From a checkpoint of a small transformer trained on Wikipedia.
Architecture: RMSNorm before each block, no biases in attention or MLP.
Each number is 500 + 40 x the weight over its row's rms, rounded and kept within 0 to 999. Layers, rows and columns count from 0. Numbers have three digits each. The size before them is the row's rms in percent of the matrix's.

# o: layer 6 attention output (transposed), 96x96, rms 0.109, rows 55-63, columns 0-95
# v: layer 6 attention value, 96x96, rms 0.0882, rows 56-63, columns 0-95
# q: layer 6 attention query, 96x96, rms 0.0711, rows 64-69, columns 0-95
# k: layer 6 attention key, 96x96, rms 0.0755, rows 64-68, columns 0-95
o55 095:546487574437534541495517367509509461484547545416527522462490495466454525491494507483551455498502554554482471472410473523531473489450509470491466598499459499559525503488517472555487441525493510523557468459498492557459552492458504489484426513474515527527504549546454546503466543545461425448
v56 101:492487423483485468481540524565512536564507583501491514509494485501516516512570513499388494522483550480452530520504458578451480462474412508485464474481443428492491490542518514515543471556551495398521533440533600457520449519531497512518473479465479494439506405486455529472456485472531489529
o56 098:476487464447466559526540592479500493421502553522446521545523525545547516460553457524550503481513485559439600529508477495523494406457515473504475565498461482445515447457565523439490443520495436428523510500463490505457492535497524534575478492477520523492458518440456462474434449497552473509
v57 110:531492563485535433539453512521555538443522492556484468473499487516546504506503425525503480471501443519476471539484494454480483473481483474507510497453480465459522546544520511532372499421499525632516462438515508522536476534458539495538510516543545517468475503552517528560407511564450534582
o57 107:524516476486537452551433518505527482511489463490506414496522535426592431469506438494501481496480434528514475565442527516457534538515527498481580508490416532439528515443500506502415509460448475482439549453464494548518468530492464571450470533496551485514434553544529536577494504467478541517
v58 089:466496471520540492533542431476524458512461533526552491471491431447546545428489514519480480498563498533567538413522475459517452486584459526520458522543478498529492434541442510576542426469507450480454516463464509537496402546491528524472512557514565492470548473554503465500480434544553505541
o58 092:495507458555423472493569529501505554495482482466552494591550431552492525466473506497538450472510459497481590464440496535488456522517475539581453546450437517538429504480520457496532449483502447564487548490465554526524480537542490456498413523558501558517503490546497543559450544483527543476
v59 099:506460527570468505520473468504539536532505436479519504495471534481555415574505541451483421560455487495427461493526469453464505520481463552536504476435474489490517550439516541473548487489469480514475439410472447490501445534463464520495454518527560606533557504449493542547472578527512550499
o59 095:486487474492479518547462437478555474515503531547446548448540482403528476499492474481454486589423469564509466518479538455501461479474502516533546491499511511496514479449505602483537476457475495484495475522411523550517436597416511461541500491536502430435518513487561533593520485506476522528
v60 098:517483553536471558553506535492541490602550520533473420475540513479486528537507491445510484502509471520475526538481510520523489514482596573464451487468496541554472473500487571493536552520478481535503515540384507472473545481521464525477541510491473465395600478543483501617510511513528477518
o60 101:428527500481451519460434484524476511504535558499475494443511443517505498522541516426571465511477455506488535544421555549475455538548541497439512466504458599514442436461484534481497479542494514578534520529490487494432548483443463542496553420485524488462517544504505554509414486476518505413
v61 108:508468477547502561493529480463461468545435554530514512441516497527526509547516564525586515480556496541565524500428470499469486522429472503559419483503462475570456505506458484489565441510568483433482500529607523505504501518516478503520491569491543487538521540513464510498437512398541560458
o61 106:511514516484395509404471533486494520505510507532508456516620501492497476484509538534509530443527432530481505437499467438607490501496449526508453485460545426594506478544530483499514528539526513439540538520524514584455482453524463468539465524479529487432506467537448514516489540557562521491
v62 093:532516586482499479463488436558499441522499421509550501524529528549473543539498512531488408546446590503553489506507474536464445466504442465515490523540543447535452509454525529496475478424475513520489473482538543555522471567574514511420545562493497540491486517536572486483454502490409462530
o62 101:580448539479515474473609512490524518493487453502497521490466486485594472487448562498498436541474434505578469476515481486528529494487476533490552514493462480539437457440532427427454513416479511479471487577515491508469481553483470469494552458425537536535524541511517579502482545431489547522
v63 092:555444538479521498447457496541479541522495479452491482498524534491478474527478516470524493540527454513590482598488547516504574480521491472535389478425583505526489494463494491475519475509516495497508520488410452531423419491506522446502516472477463470593472454528526460471469405491550468448
o63 093:521525533466528514471560458552437498460541471453513450542490515487503443560417423474564527525606460465475460439550537497523495538497542464489506533533545540483494531434474523517551556498467513495527499534539496432516479529487513432531454443462484493543570473456466528488454516594534547463
q64 129:539532500449496551469559478491534496521486494501568479475470529452515413571514472562542466480489506444528487466557502533384467575487472476471504455555520481466479528518482456537502568562457517547551467481503523438469484495458462550527468551512460450506506416511499565495492515494438456597
k64 079:501516519468495489450491538505461482493505460483564381515515462478517501548490503542458525507569548515475453469542524567485582576490481468421437540527513529416501522472438475539456473540500496557547566511474508477445515477441521435514458500449488507479493492535503429526440422450454548520
q65 051:544517496448491416482537528521477514553460516516582508469538518526520483528502511470463452475490550490537538516536528522412464544540548520477553511572584514478581565529409520477528613536479495473459471474571530556572497477509508550464434498560485538502483447511499469526502501481484525539
k65 140:522550528436503513446573483496486439518519436460552437473464478436555466546491536539526466515500537466529523486559505548386507516497472492420540465557516522541504505482464465507479532530446559520571478457470538466476412470415508488497477453474488457558525429549512523518437487496480517529
q66 084:492544523421468446424542428553496484523460511515545475469460516471511419504501518515477470490550549427525509535515567488401465514511500468434516433589484528459478546508460461514510538499457472548500478489539531526487447412495460498499469550570523446520517438569533484467514449522501500557
k66 086:499428488448551539487543521469513455498501486488488553516423437405545483512510502545524451479505489459511515546569520462496454437486444523519472497485448448590504514525538457519521531526497495585542437477501481446548480393463517470554551533474524435536473549452477529439532528507487444523
q67 079:537574545491495548510507507478509480554543433419506446508494567557538452470467552577523508493476513490527436469522537528434508482491457481468538493604516574463512532445499493513478481550482536537530506521466521520468442566478497553543469470499512494513516421579484571576437468500477511559
k67 094:493508535397496496479498541491493472513511494490502446466467475443550516533521519490488476434573500401507531491597547544448539504530506466413504444556468511461544485508490414522507515590428483509546449468543543510513494448425526521530442490468524514541460454505478495538491440471504499574
q68 084:509435486552504546565442462585501492463545499488434570522483504495457501446480530463555480556444468492474523542471508487500504510510450547551449547416478457501459431419475510471515447450560538461414568538460461517515513540544513513475550477500512577474540552533529488502524507533527502440
k68 089:450508426521513451460431510490498558543501545484518528557505526581480475519491516467496527505585369515429465517512446515496446489515471533509529511496499520514491513552525510473539426419540497456451471543508442547530536522480474466479526500520467484452459467439457484535526552543533492385
q69 081:458516571513486558504553436646502527532494502565479513533418540486510490501553480525454567470499553548465479578540561493512491542535508571548522492516510441486564463443576510515514501473516506477475541527428535556462510497528543475509545495578509524499516568498552507497495507516516479542